Weights of a small GPT-style language model, trained from scratch on English Wikipedia.
Size: 13 layers, width 160, vocabulary 2048, 4.19M parameters.
Training: 293M tokens, 8927 steps.
Each number is 500 + 40 x the weight over the matrix's rms, rounded and kept within 0 to 999. Layers, rows and columns count from 0. Numbers have three digits each.

# layer 5 MLP gate, 448x160, rms 0.2, rows 309-420, columns 80-119
501489521608547501523497530601467508471492526532447438475507473419467554539512512537521558528458511506535467496464536538
495559380423597544425504541477465473431501510460508520554523468440563465450467548506450444508522550488422466476526411500
460485528401472518516412461475515515521459571463512450495497517463497512515543430548504465486541511541511544404482562524
462528490530493504489524509510464507445439509541613512546528434531477499507523445460483565548490526508503562528414447577
533449544509578513494490511551462534514540557499532549518474499456385484521461448571508592515499462488551526435478575479
491489478476469531510553511493492488568522439550467528478416586618430573486540439407468481553524523454531430453492509475
401504415484552477506501431541478547488524514536495484469473494428573530478506575505483447547464483552484506521493457569
481498533470473431506447461493494478480410480465532539562478477480545482496442475472515455472451464469531462590510498535
495485522452477523537503533535577523640469549474469611542442474487484465534519432538514458528517506562549469488505562467
467474468475413418559440568493512477527474532542531481482518469417561535526509484502551496535481523539552459521518491568
528544558470576507512545527473460480526492523473595423508480541455435476536511544498493505526435456470523429457414581485
506567553525561444461500513473464538495484499425467498563586469489512439472481584526497557491463553518502512554500515460
507466527428537437497465537497520452520488471506506594416519532491519495506471584449471516501466470560519455504556489447
525473422426523461569446527566508498491514528452605491488501473534533556533506526527463546515477514477443481524520501564
508511514495541558483464488544515525453442551469499459509470432432501474536465410451469513509529495496495479526490472451
421518473523547470501526488546483541488472492578511518433521494547531516452525558464555510580452560457451491467531532504
497375603463504531502555483417499537537491544475560452476500556492437467469431568432480431532492489508534401453437508532
465505495481492520519501560471587477509577500487562531452472525490528481552481495452532551568455544457513495468451471550
546515547481500553483562537489489536488493582507548539561444553406518530551451504486512471508491458483549478443563447512
470550522527462570510471476519501474551475491577502525590498519595504554481476501455492447483523518495493430493448502446
508459509438474560586505495531494429491475479496491529448462547491494541511545517497502508513533499515489483489510481558
552490451464489561537534537495514474516514546551466550435496492485527490448508536564534401394413553518474537488496484458
502512533512509511539524559545480438429496509563544500461606533459571547541499549519503488463525478514418484552422397516
468465560497514496509561482477525531484448460566463450514506506513468451539518503490573454525552559580593447477556492532
575423463469479524453493488428523525534450497530452423499489536498512514479475573510466468447484498451484498448516500525
480480583541523433443524532548517521530484494494483393547531560445536477513471459474538473448588523532477523486529498536
487550475483502463469453512463549513480519561468554487442462495588512502513387459446473525491530485460500509537492437503
577563486492503507500505462453471614447523422466474503501525475460544462468525468533579553560460432459442492519458449511
381495427552494452536443459531542465484525516520522483482541497508484503473475409520464473491438522508552430498503477474
456498437540533467492514510545400478473478545552473553504472572545560450498574533573545584451469529472527489493500523508
548525582544504511562534591502525498528442486482436538553508471529545475476497511536502480551508511549535492544548452490
515479445433478495427462530572431456423513534470539522533498494486486535454471517517474504562522509534506561536421464515
454532598515470469550499500525454497483500563490477517547464445522528464478530566544508506426541506479516448502512494469
500567476458522508448520545452484473537539577544590532507469478485563479582506498559510520522476535500425528435474455501
419451490443473448445496473553503413487516564468583500427444472563465339612459521505522526538530514502486471503451482459
556459442457517468456462476521486488474506475497496504539499526486457499497493433482434552473528437483499532530469524431
442477514508442491417528427460498512522535518528540496504523461456523505439481535499566489462448498463495505502466589498
492500515498528486521459524467557492495502419474463501542488547471482537484521472526559487490535521523448475463451536481
548405495564556536442479553502509554530515472594498508467454459581465497500466428492515451482470540495555465479493512433
558496484554507480535494532535480531536464504476491444523419461487495506439508457456485482554479466549485627463478499458
462472541523498477521512506571549519435480498446484429557478554442487507543483494569540483536518453487528527509442490469
526404450507550431476481502556462524479527471472519468481517489462453464469523566465445553461473518442544499455471472486
533487494480562517518489502473508494540461488504555474501494508449487482480479484443526466503517474478472488485567515582
534536491521510536496483463503473476508411462394417539471416468472490517558413548557494554463474498513517462453449468540
565521534558523503491440510508460532459566521490435508463461544494520519433440563521480497536490499517495533479474509527
580440524509454514423522535420505513528509548452558485478476529481461471535472503499474416514498497507464527519489489538
523520518413461479459535533448453500551470554441543542493472486532524471553449569489494527543585529563484460474454573493
455501434412467453503504470582474523426433516492586500548475467440442451508511490519460517448548488485516467539548444463
522481498469486460508460548533504544505504427451511459555446512513491481482504544499516471544503522520536562518492515473
465437541566458464421428525502509528465511537464475491510451471513515492483466526545486461503527466498564520508495530525
548522496570499572480499472526438445524497471542551485477498537437466479535546522485500538535546477484495455552539519509
446547493478553491476490528462531517524524562421544491533523455525507564495508538517452497484500476393513475492487500436
491533468468536504512538498482459436460485496544508520470444480464480498440526405462533530400484514506464502481461505480
485500532539493507547463515441479460510486501463553526527499490457468482444507459477471487490493525516498500485518464600
447519545532568550491455524578509541516519471502501470539500442493583557450474518479466546447508456516529528521424570476
565488534435469518484498509450470409470498569435511487573485496471537525550505491450585552477538504461526459535531481552
476383496447405502487458537501459512491512479452590459507492440441521545501522502511519467521563475475507420501407514531
445461479481473435556501500516476448439457514571529469531475478474488406481503460521493441536524515482606501501502505529
536547574529503495543495541491428461557402511518526542426452438536432486473501395557478547522514502580498469457535509461
499572468506531503522486464464481515455467479461420499538545455485457488451437494439531442493527475554555526438500525492
494500522533573526489515499538487553535492464561436403479529521526498489557500449480497481492540466462511559448514502455
498510456525521498533603534487505577558515509478527519456549479515566392445414477453472464527471513424491449540502472497
550543539495473470497573497466472434501505477439504529524491418476531454466467533493502518483486543457530533380428474456
534555566511440476479421479553541508496437487522444532434515526448419518486475484522500418577527601544478437508518497569
498547510509485453511471434542501536497427492474471487479472461498517465537478425534454530561463531590482513511587536491
441532496537506503521525541477504524463488423509545505453457542471529539464506560455518430458509463475514446489424495490
438513538520519529489473461457526493487466489474452487551533508493541478468515574548563496445542514519515519422514430526
491573508496485472525452528582532473468513465474449458499569504473536413498436542568407498452507454536514496472542518511
607540450466545508468482509577504458543487469448557572517533519499516526450488536545531462487536528445562558515464458426
520398477490521487473478550525520540445500548500445503558504444567483526447485502522496472533423473556568498591537468499
514519479469452502412481493497460573475491454445531476505483498487570517492520462387510479525545477511505534595491476540
495464582454542448478551511465449481519518520502548532504521420479496458501483448462509520516449576456521521506522515455
489522488499451550492441583519509539508498393456494479534577478527529490489481523530490504497504502500410498474500464454
430448489528511518534466513528464419565477537463483491521489435517507557494543460532381528486472534456474441487526493539
435497567521501509445465508515533453452506565481456486506547503495580536529490521500561542456470454518564471494400501500
489466514497537497442547545537516439521441467504550559534535452487504548475515549460434505438487510438546575531514544452
495516512548446494432472495447531518463546527486489461525587546481553513499556511549518492524567522413527514507478451405
452477495477576561546509482506467534478534504526517485493406474507500465468522535496474479512545492482473408454481525496
505466538487529568548502489488513437547535497546485455478424507577519619530545492496495524520508444504469452492504463479
449529561525483522533442510466505581513518487536405480495480512558532517454550549493504489472492519429446489558471471519
463504580438461478473505542488571481497510481440514431490496487480577506485511554527478469451484496441480493502540544544
503589522522449520514559472477515440534518469413509488478546556501527482494405500528485439567584554429488525444506497519
404453529472536442490461451482479518593514507477580500448493482477464467438508459447492486516504438530472520495540532468
488526471555471452555409472553444503516441494538500392501478503480512481504441463455513456444520503524524547462544502510
500507429573502514465450471472494554482539513496470467481518518481527539543492544460436534573476477454491505475491445538
461542507512452527471484451481461462495437546516506511529471485425470484564465542568447526521461549537598447531563498486
500528559525481545515531511446478512492497528445541368457494411475547490578531482453515481522496538478486477475455463520
487526513516417426478446476567458484470444504503533553477560457474498477511545492465481487518522451526489390513443557531
523509505552554511445463506501479451480501528492479505536498526465421497520478521438415550506477457509503530455526483470
524464511495563540493429496457555511486517562504555462502400515514493511445504424533555502497494453464459531445475474415
503479560585582485478556528454517569473516517472511517487474494466468478539491440449496521496441496525521459530484503560
504418521463489445426459488485477505484486435551515537482513519543482454528420491513586518487488458389434458526444469480
558428534455501559461477533537516460539511506461534544511513505514545495451482545558456454534551504530462542393494402553
502545435399493533533551481552522513453509475471469454504501522499459522408457549469438474488524510470482461460519487453
538452461473507542529458525507504559479503499443496448453505469492514489497521480516478555515557437548458504454469545493
544485525511515576487478456557527502553509476529547481499526463513467469558456470447517578584548452516517496429508444514
523511506478485532496526506474490600500511594474523500473448426516503513602547502528516571494530461467506443512503463465
447504572536584480453467455442512479416485493477452475454575487436542421462445440542568496471454496552478489483495509446
463512468512421513542408448531414491430471483509533466476469502496491559581503548484498531467505528505466488468504505542
475521513480453497464500460479430510535499442473546506505460478575467487525562505430469564529460474377478447444478538485
507475494502526500541506451486533484437427518523430482453539535527480480464511518523495472504480500494508490431512558509
479571500478499501497461495505533491498487528505531461537454541436441449479473494508527508520491445603505473522520493536
589473445484521550610530497553485495503545448501573547451500510524554536517516509471481544483574493455483493563458520535
514550612555482577533533510481511546489448493454550482511488448425517553451495419551478459478547512466565462494545510495
528581526471421557477428529505511581469465503488458477442487483477492453497525497497471550521538534539439527528453463498
496498529552493441434541493476510418485463499514501577553532559526433555529489497479494488516505489582530484415524409492
434464447480490557528452517503463528498445482476542463493539513518533491489493435491557563472429504526489487450457540480
509482459470489536504471456457524418501588455556487456508485471422506459476552519459489457449510515480459533499571490545
489507481530483522528529557475498519512469538423458467479474362513481510541456436461432452527408512570411464577473448475
401438388423413557489492513502465495566505507478467519477453517518523521504533476505503583559469443531508542452510497526
498487529511448449469499583457419469498456527557446511423503467469504496515435536505515469459528518516533518536505577527
451429533475514533525500523531515505455517498551523537481495590520468502511531489437538556496466486570473483453448544477
# layer 5 MLP up, 448x160, rms 0.209, rows 309-419, columns 80-119
496546440529500469505525569477509543432549521457607529407499503596479477517523532488440534544528511534532570439446478442
519551538519546439539524487461486481460518509521592429506535512516551505489480485553468471495460477551512496520538456506
473511493536506466500553473515458446518479459481480492477581539450539504453503484546474483517504519478504529474475453481
417501551554523509446553573485529511464457477496476482475475508489553471429491522459515520526492467517496514581444445461
539558470496509561483522496503542555408481536491488566423535527536551533459547478384477544454514450512443490491486505469
536515553545480536537509569475480529592544524546563487565526488467449506445474519532556529514517500484460566468434608532
387562511490531508517564483433465517490503451432545497519505420516570500543522523445502504554549482432486466446534473528
532553470513475525534500493507457428531494510550486485454496538456501491504528523554482522506510560540502479459489603516
418433477496500417519396523508461469530494481493544440549494464459545474467550489539470434551527474608506558579469517539
421554486564445422520427478524473499505464491511479487532506528540504475566511509500530462522486525437510544507496515510
495567527553539562443564531467532518534539441530508452469467537523524576575545530414422488416473427493500494449495488500
510503503521466489526532549474471447496491483433505561477529459455554471502467511412484502468480556508523483565439469431
518508490454548581479519404462568449528498538501516493497500530464520531476461556445522524569489549395469434603440516539
429517445474469530550514535514397467546480491545552478508461393500499489499518532520533449505555530481356551537480521512
472588496527468530480521520464471478577487419497470469573494500598436560517553537466506513473501523517499482429501535471
559510519488508523553492468475495471552544487457421497493459512487467462553516392466478519496469497474492477542501505482
571557557464439533515522549556410431468532479404536493492460456543502485466502443517525558452524452450547522454515578520
504479519501555427506493486462508560474515427543533471508484531543492451559536417521495512526515477431508471573504584516
536395598532548516426507534469524428502479511481524512464514511474515505573549484501585470549561507410548517486494491497
506541479469451499537514442475496520479493522474512470453449461446554516479447438476502564510530464531501428528480461509
527475542478510543518464501496486520500459483499469517473506530484403518500555491503518501442503466504508464528545543494
505577539476485580508494514399517469490497552506482473479527456492466518538550504559520440473537458473488547479571513542
498515469573500462467515468566524434531568496522510584503595503426475470465554470514460448491529501433483463489444470484
491474493484511510469484617502470541518522469523452443515496439509467451496452491520451488464473482492490501488528405510
445433454479486542428518444460453562514542500485489475469503487581498508544470576502460446483481486534491479440527494499
460512460430522538477491506460503508534526484484487511430422422481479467513505587464474483579445579430480535491431510474
498496470490504468551511482529472486462466501551464539504524538430556481459522447582558478482470489601481455452432485484
535463459436426487430516517543465537515537547529538439559535493503540433487514426445476498463446473489522433523491454406
546470584460482509480517494492511528487554524462425519460482486487506485479498607494514458469464482546505521450506542582
534506540545506442548475448500542479547549455468540427506528529485502434563458498478464478465443455480552528551463504594
495529510520511487469476567520433485542501482462423485546432524469522545453430485570441515483420467430470483529528500500
502496514472548508503433560533505449496538525502466511568477489455462573502416530508446430503556538450490460580515536529
550527549552505507498467466535504454460550492521534502537506494555520467502567517397502531509583407484457493481544521518
435536468475429517592594478502483420554518470503488556496502424498502478504443528516557472528508504491462509575557477580
484464476411473460410394545519487511495510512510406541524366436495515463520468513468480523551616557500442511465468511524
468528538441504555530530419542572453541610417468491470439537516456485469508455540510509510480460457486588456486441517457
550486469523463477467449467480528467454518479531551545496540487543476520524479482443513491489459507516491494490491525474
472489493572472473511484514423507452452526528450471498496514465569582470490524469522539477434481470459493499507499500518
494500493512628579491517531467574456515509481498406524473476450497477525494465487521488489477513484514522437488509543531
520451533460497523540526507557535506550536509434446596483540492497548493532464513489467470462483541517529487536516576422
516481461486554493473495488416444508464507559438508483514494472477538509550609462563529500547458546480534483515522506490
509426457532532528514483508505522533464553467510517437569499425494479541520517566478483547526492515463543493507487552438
473452513542486528530470490534540424491522467451538516447460544472483512485448490508515434572449488503498428491483393554
573556472568513475559506481535451482497511524502563337539505517534489567522504491438469450488511500463439554476557538488
499528458527541583483438555555532505469488419494508486513506451586459468555460507512420512435463612535561488501574555493
482443513530467463495563464478459489465499425499498507462505456490586488536519477499538553458469492534529529582519513494
506462530446523455516536415533473535472431503514453494413438454483491521494544500511521475510416519460552447440488515545
507559547563509450534519523479514498483546530529507509456489535575487453508481527481561508519449545548473500526462462604
499502570469456462462514568501465536602447500498507535397509544592524476429509531523521484520510555432529498516534465442
554523447439521589501515478490518531521479551451564562457541530542452477481490479455515465461522591499544503438474531521
497511502512501442597471505520521513470511566431442506557434443539513501479481416473556450500480510542555505436463505488
488550456549498513457550499442456516507488491506450423528516530517442555510560489519531506511467548517523480487468544546
549503428486512462552498544521447505537519526429512527477408541505430443502455470447518523462523482530460518538523479521
439519457469613550507522502527583439519454500516495533516473521496381419516485503451506552555449526444456537475544503446
524501497542512470496618552475483498492487494483552522453566546569441508516464441544485505549486559504498499493569516472
442401464488535552517458481452530424531473468472477520501489487536439538532550535466524550493525536508502486487478516481
515567535507555500494582538437486510449454539555518483542447529500453450511437495500466505425500497497501521513496379454
513491499440525516506558551538545496454514366504542448423468473468539575477487493454503522561498537467550466563511449492
496572488476478516525588402509568504465534518467406517562508542416497510513467521550461538506488468418460508525493454473
484560555519535562549474485524497480502516447568467519427507446385567453491408380475522513519499554535496537487549421507
545517482551501477523489506498495545480442463563405508466543527540565446493522547432494480508529499521496526495533516473
538520497489506559456510508529508485513441494472478578528434468468477522546548544496534553470451487526474482493441466500
420542583467433500467452462539445489509523432522506552514494509508504413443527502537581533485468538540506480472422538571
476514534507455459440545482526461536470497516533515457570489515542576513462547456521522466501429497435544485553490481557
469521500538511529457557483444445493480494447476540464510501482479550450532514437463577487504481492523423616505509519475
510558541561498455524508531549424524510501505519513551469490459459489532524496490435487485515514503530512528475498551532
452553523482514476516473465467500489471575556486431551427533478538521508556563503553503525532513442524531381487514450448
514517412557469534490415434574579412441496459508457495477521548484491478517560540571529522550544494526480558520446488624
503473490458529454424429484511516548531510490465594548464523516509501500456481527530488520577587472486484557473399427516
534473474451551584509558506600481554460548503453509495468520508471456540480528509504518528511497439479470488564459560486
528509472489521467545526456488492525480428498477505553483477585456494507461494489497554476521518518503515492467531546472
471471509524497440492419547482521504498490528583525527431515445488505509491554537509545506469501545505472497532508455558
421483542570546528482462498478431490539504532478487510499490464503432592423446474498551547517552546477590517512424514472
390478495532510499534400465463511493525481519476491548527510489432524528449467476495529482472556457539595487499499502482
557507519507578492524518465491520493467530487571471500494461498453503511523508507503475535589475521441509531533604532470
451457527458515520493544527502571524498468513493555499537534520453466448487546578527447547494501441462556520563499520504
475575506529531492492456533517466419479568446477511503552475475552514502517537540517468505510540467545520496521510459501
510538514501482529491482555473509523493502507513505435485510474489463529514530462531523570478456555466516473542522537524
574467514479484570546453443489496509500493455483549432414534540549452516470526483495505499464532467461501437500495485432
552437540473569469503445447541549519521528476561536517503481480522464436416518455470502438517519508489510503515452437490
466534450571513463507451431469486514526479582531555513404570506486411511499464449495475460523521453448533499504459457517
473448548471509529504554480505540446482557506511483540545483514480477536436496464545522505518495490511500596448465589533
457445541517499408559474501495461528557455534504516508518535513534513576477441551563480459472525482478471506552519458445
489470538496453447469484468411534507437541463453473538506547508497493544551470420550482557549489529436445465554548464522
496488524405510523554455545550584521494478470510532506506512500534517471467525486558464447493523554533451453506508554447
424476510569527454519477443525496472507501535573533540498452405511414541462546507434493533579537536449569499496484507504
477485497506545549529476453557509508560472469586521421473452532521468448528537473565553536538509566473532514534505592580
525555542483447468513456439547469503485440506471545510480570494540508507522530447564478496455505491491447405497497476501
480536528499550505519461507452535510474526495448440449477444478526572561461546515512501583504563560478506437522535466538
456541475549437481498474540435472491412474526538484523589496485473525550395458459558430468462556473490507492505544440515
480466537481482439570423481446564540550512449525484504583519574458465580536490524484462547526510505475509489492525547495
474521525416462485489439485512500506511469492490536523525482510571460512500470493497500513547517514515486537532465478490
526449529491524575493507432546608550477565451527459476543558474434485481534493475503493534510529469528551525473526493491
485466528466510530505515477500545482468527580503443490529456549472513464568486430520384480431524511493559539459517493424
421530482510506482575471413503573510551505545500454556518537555486516497501497528446526496528429439509540499464556442551
571509447543504514415509468556410534479494510458538523575563533541498430536492499560537502527539408533454491461433479453
465492511518449508534511527488440553575446479479457501569487550590582569496515547477503479433436474455577510574505533493
521509485360444432491543484457504600504504522492405545536477486492528437434512546496540508459474464490550543502485451438
436494551475579497541413470553441443476432442388517485503466488465482494541462509459468472503476437527513536429546519567
470540578476559484496556504450484616538488388485520494457576452503503499513502527459533466551586497530545456520541499496
517533458487465530398527506421418501467507478485493461503435532457495494414514486483438555456569470398551523508498571494
563478502491498535527588501547517477497530476520473507577513442557448512563557505532500445531432503543511550496417492460
510563448438544514515543526479439518466470482500465492488477544509558450552513486469440509563430448516513406563531500513
485544558565495534441484484535454468475511484511543569473545425488569486534475528515490453464488443492522536514511542429
533499524521523527591530465525501494532530533462395539522450509498477498522604501517521553545487584533555460474470514465
463510398425473493547461493578450500490578510475464473526514477506489461542490531520557449501506485534536467479513465456
446511400534419497487472430422404555564499562458506458478501524497484500456508499523530547505410458568448488534477493519
479517567501475455552519481570449537403442448534450483458441511491534475514492491465490491517517502533537575509531482463
459554423473518470496533565498497491499474520439438564555475613466428482500462510540504480441473462515547484484424465551
547522500515500513501559563504470477449432512602473465612485499539516469579423558494452499509540529460455471494498442501
531478511535532528522474495492470504513474433481510504455532520438439469511508513444511464505495494543473570474474570473
# layer 5 MLP down (transposed), 448x160, rms 0.114, rows 309-419, columns 80-119
472402532557508486489509472441514471429584526563485405534459522451550466423521504476574533473505499535469478551432517511
492493531530529484477461561570529537588539519480526485513486469477456517576536500496509551498443525494526553479471563495
486524451563527535499562546599509529503505448514420476492486570485470548514444523467507453468439466517523462491550463417
529475463526524484526514484546493542483568499541628464535501520490487477523513512470552416445525485503520461524496529497
504483553501564512449520505564462508572449525529483454504462467492448521455479510616477471556482532496546469478442491519
494510485505536459512482485488545529472449476482437476447527484481530494428527510536494461378462467445459447473618595530
470493579403539554517557456469489488477481501535459500504482491537508486519518547494543522568539500471524526516503589439
505483528516490470477557508500476515470479500500407511487534558458472433372517447498499561449424458443504458525514519453
511508480529496531531496437473426527420495458470421530516562464540498537453427509519531558513464519440554518488511570506
483583483472530498446516542522553500449565532407481555566543508436435402472443505469487448461423565553533522496550592435
432467512547373545531466499573487473526539489505443531505536489554526535442420463524523547505526538563547539501451431519
463496402563398485560509464508597538467460466540546549477448546565543564559486442532513549503494500481501544464480537461
459523505562505540470395514492547517517521459537433484495557431561520433503544538521562498552489473542529513507539467504
570420486528492492483495450464508516409518490571404499439522512503493508491489566477507509496477497554510482516564420472
560494542540460499541483510550492359433577453586494473485485483400471484542526566572539487456465445484474486526463573453
518583421483465480537489529517567501557475516489409525478537526509433447499543512522502423449509528536520512458443425502
500516497559566442481521546533502537437507530483481508493559449535456518439499500469530567541432558469444408471451492461
436507449433425545564519493467416529495539533487483560440553538484501554414522557552487412505506464551428498408445473571
535524429540539452491502496513537495504496572522481440489505602498549468450494526434471477506496525506485506583560481572
487501527522410543465468539552486404467515481509509496572451480522488517549490566516517517472501517534524455448513491537
468468534502500427464482536462489511551519460468492528547434547569494500509520395511492509530508567486529503514484505581
531545529452564507509481496479417582537500431439527491530516490510540404509492540451507461488478568564495560503475528499
521495510556467553541495479469516475439456483533468490512515528460504452448420489494468451555527544529479549447518471473
578498518453477473492561453441495554517478544522466470439581525473526544524507466465476452551521516581518446492430497419
603546507514526466467479490472510448476488581485497481501482514534517472589483494461566523474512523448503480548494509517
459484520543474530518538530572502501513507493493439525483421432465446446440482574483494512494410522508539522449498525518
533514464429484538532561484592470478497509449470537454490489456499550478539473517524542494497517455516452399441506467392
517581508471409506497533470499511439530488522486504514448476491527456470404525560518528533507489462525459503457521498520
534501434487553528568483465546512520503436542542455512548500468448502473467514547475503490566458495517448539475447537516
520521522452446475476575549505571478482522518555532452526548466505498464577546447516513453474464522508483493545517484494
473493533473477475544475528531540509469466455443382482511526504548505544460465562601520489469453515591477603504500457448
496456545549407497466508458433380569487480469510591461495508566518490521596512436519504472538560480457504550546481521491
524608565503462505541466495437471557492556464449503534576480461495442467449520510478478584417605491523518508494511439501
532514548495514492465421452482452510461562448478459490519456480520479528445519477376526474606569500533552479475405483450
478447583518524528527492462608472526453524504532470430473530482492531505538504515528470432569524585509560547476433476434
491516496560515552477517507458495482440509504440589543490479527559518570500582494572485500485561475606454518520480473571
498498490477546506507492443454468492515510503449572515463438502524500511490480468481503509539497450459526593530506457537
501564498453494517460502471490538520511460477440432525560463491535548509473512426532488507499501448481533478559464494478
554497509493465455436507498529497442455473488496542525485468503511476502489439570532491520522460462413468502523415465522
481541448463470563500484496549489565553519563530604434542461538482471541465531478467533559498534520499530472479530483455
459517564529485505556533523562564497424480478501520511518504465493493536545503490448523466538560507510488494565474546490
479542520550440499550555459469547454494480533445521494472453518511547532467485474556530503503473460536479494514472485451
503535564523524502481521497432498421536468494484431468496460503475556537521505531475502528507476512476482485530516399571
463445485508480526445480496420431459555524548526443448506549535543498473456514453473515527401505498543494450542562496499
466547480495556520518501441492527451499555528518480473607485473520491543525554448594542495464516448473494419539519518516
536478494475474508513555569498455497507471531471557495444474417435509436500582501469498517518534495491488457509508536480
434520497484559478525524514533482496484479494378458583506468457520508506454512513547476441438498532490555485424420508500
384501428526472543446491531506537463478500490538473470495551500509511534474465423488492469512554514501511477426549514461
481451438505537531505492513469452549462579519537531434589413431494504515485529569509426535439477538564489516444533463505
485489536439536484478514496485494500547535508538485483484499433478502540417490473495536518537455534503479536473468458543
477572465553541545525579572497539444481477508508418557479458530503492486465528514512487524494499473519440440526496554501
552575543484442540431476551568439500529481518492467498520453511440511465504525499492469449452481446519497421480523609491
447503484487556540504475497480509482474457439459463522468524465439472508511502426445512496409494459439552501495507538551
455503511489440445503538561518500555474524461458539484551477522468504537575493503504511527500491460586486498519547419517
514572449540504557496411476460438468535566482525550513476434477478487492507540564463502485496525507515474486462540509526
460547538522504447504534484579473478490552555497501474474504513500484439525448499473486523493533568529523562463479485467
450480446515552570476530457482506463497564507481524456428432521464530560435465517518518456493478451466492452475466448514
628534464522579459544509498537529533544530477455543512571485467476459481453534529555461542509435514488571525510520503511
471473495492479479518520516536512517489522480522513518464505503444493443515493501476519440535398530531500601465434486487
511516475532542440542509491436478583504513513469420605493595492507537474449495574460547564477507545506498424511482496503
432541582526529551568484457546523507455436427433570511511476538510536553495520496540551441478467539513503469484566490511
428515527489526502530492540404482455512478491514581440496474586504484503445543510473528451478495486451541563495546523528
486521530515515458480520464534458468464484489465478469513590503480520457508492565527520516438487511417466538469513418533
471566506493485595461551472548455506478420501443488492553506498566549521495570491431489450518483401461545482574540569511
496544562498536514502473461513489454511522541474540493465451532449455485558482434506451584521550530531508500509511493503
477537574566460453547490509498514540517511532479505487487468425490554477517524539456486497439464517534472511544469457490
501559513494434479476493478510537512474497448504439599469469458587561494576507445530549549550494502513458614504483507493
475508518426538491460490471425508553518483525532571475527465472483508433472483458567495473439424472452493442495555483539
582512453491512520473506548555463493507492467403503534479490534505491487439437446465509567466474465436592458545511483468
495477535484514448524593446442493470523523468501456515475547462495500510532447511418447504490459391530495463481512463429
456434507487531564472513518515498534489519456520435490469441452479587504597490493499518481539508534462436507555490460557
489560527473526513477521456458466453503449503421464497515481451458487525495581457469484600520538513471472526429456505516
575452469533475540517470523516503524499517466434438463514597514562559470536481516570483510543514518478513556402475477500
528476562513508479480533533554474448497551493433464497523508464527470491528588492550511428603458607568442439428503459461
493532392532478465447477484514455547522517509487534511495437528520458521392531484482508475539536490511472448516533443459
484493485570489464533517463515464517466532468506596466501411514496462501507475480545556470527501509487472545483507455499
468499516485485558498503417486494543473492480534493527483521493463540478493493488512502500548510523468522463506451560504
517515471486487513504523482548494480499457590416488421550477523468491510490486522521548458553431458451492533556464487500
520451433508527519503515507467482542474520447515500485511541632470519498512521534463540457526585413475445529532522558525
529430501454427441541499505494463555497532386491540396545465523539479470540525542502446520478579572496516412428464529532
484475474467504489545395432545459446461532489470425472524461432484501501487478418489457546462522531492555451484475525453
449521513515440439547523516513575584480491432435592505499466451537474482519527545623492559452557456571500510594481523511
499494464498524531429558507463548512448494447476536424471453476526499568524493551515453438457534510446424472510502532497
499515454551467537459433535519585523415471533523549449499497517501523482546524510591488503524477484494467479522494491463
475506476509533541442518489503554424440423492532492449518496497502510522412555423469535514462506383446475532500444448510
510491573441523487526474478558541477440442469441484505489459525484552473506484525543447483441448425521506522540526532522
460471464540463459473509547515534543533471488488544513497519470487475539566515489470452461488539562520570475431439572502
456529477476494484533510519537527504515457489464495504553555470489417539570500473539497510551490533463583520559510505577
441528485537452484489472436477474456465508498536477547515564490431441400483517530462532460508504449564513529437549527463
493500500483533465615507524491478557588497481545476466534554519495515550480497497468458536562562583465490499544567503477
581497424481412505473477533526497495493487500458469555511455613469566488432447530442521474538533545534566513486499474505
494529497504475466454483543530462537429507525416494460471542520531550440529458522496508486513472451460520483530510500530
587494461524495433528439571514499459503452481461518510521551445577563494509534533540499495436554560500547511509512468561
528486537539453456487474505521459526540534509498615485518552470511505441531488423496537491592515559507542530524459528431
491498510450478498500529478435522489495496478413494526482504474478444489444546455467517491484420486548508448423474488520
430523506463477490510462441456506450432531461505520533530551475509510534433515600438491481536515521482487508533507532465
515531526480572461527510465471383514501498447498486476529553518544434486477534465475560547507527523523478502442522479487
490455477511575488437496490496484446501452541465399525497567516498433480520500594429447424501497512532469527477472517542
474498527473569484473450514573476450472546423473437469453580504483508503487579470529573488527488446579501511451497512487
535459548494415457491504500482498458510490463554521475507543557574439512488470528517510426483521524457588549552578532472
475534510474479533568477540524557568499502464461597494543469539533467461573511571515578513471448462491468450549540468483
521484487511495448527468533508522562508534520466450536475447462565453506467494522537476461464526485492482532517420535502
474543574554451465512487507476448523510548448480459534601500513518426469526516501531495527450486493505555411524542509472
520403489488464503515464507502542533467516514512540539490520503493478475500557470531542471511563508532526556477527499584
531543489523526438605510493503531477492522507452578508519527496521543442504493469578507515482445547532483526433534469548
547518456499481523527462528461498447443537450497517475464531498513493467483485465496539578463497531495412467487495477462
518440532510502498477411465508476535515450487560590550410582499525563497512467540496514480462462452537530463461478523521
528483464513501532557544515422484533527582548456566521455570558469523513511507587576456478540526489503477456474517513493
533506506509460520513492411508522484501544498486477454500511392499530525493549485461489541560470545416539525478502500495
434501479537447597511575471526526515493489563416488534464527529461487484573469530514536481562396503464481538417460540517
508502485491521527470411534465465510529511546438540463450512488501554512617522459562458545515504553452501508516490529446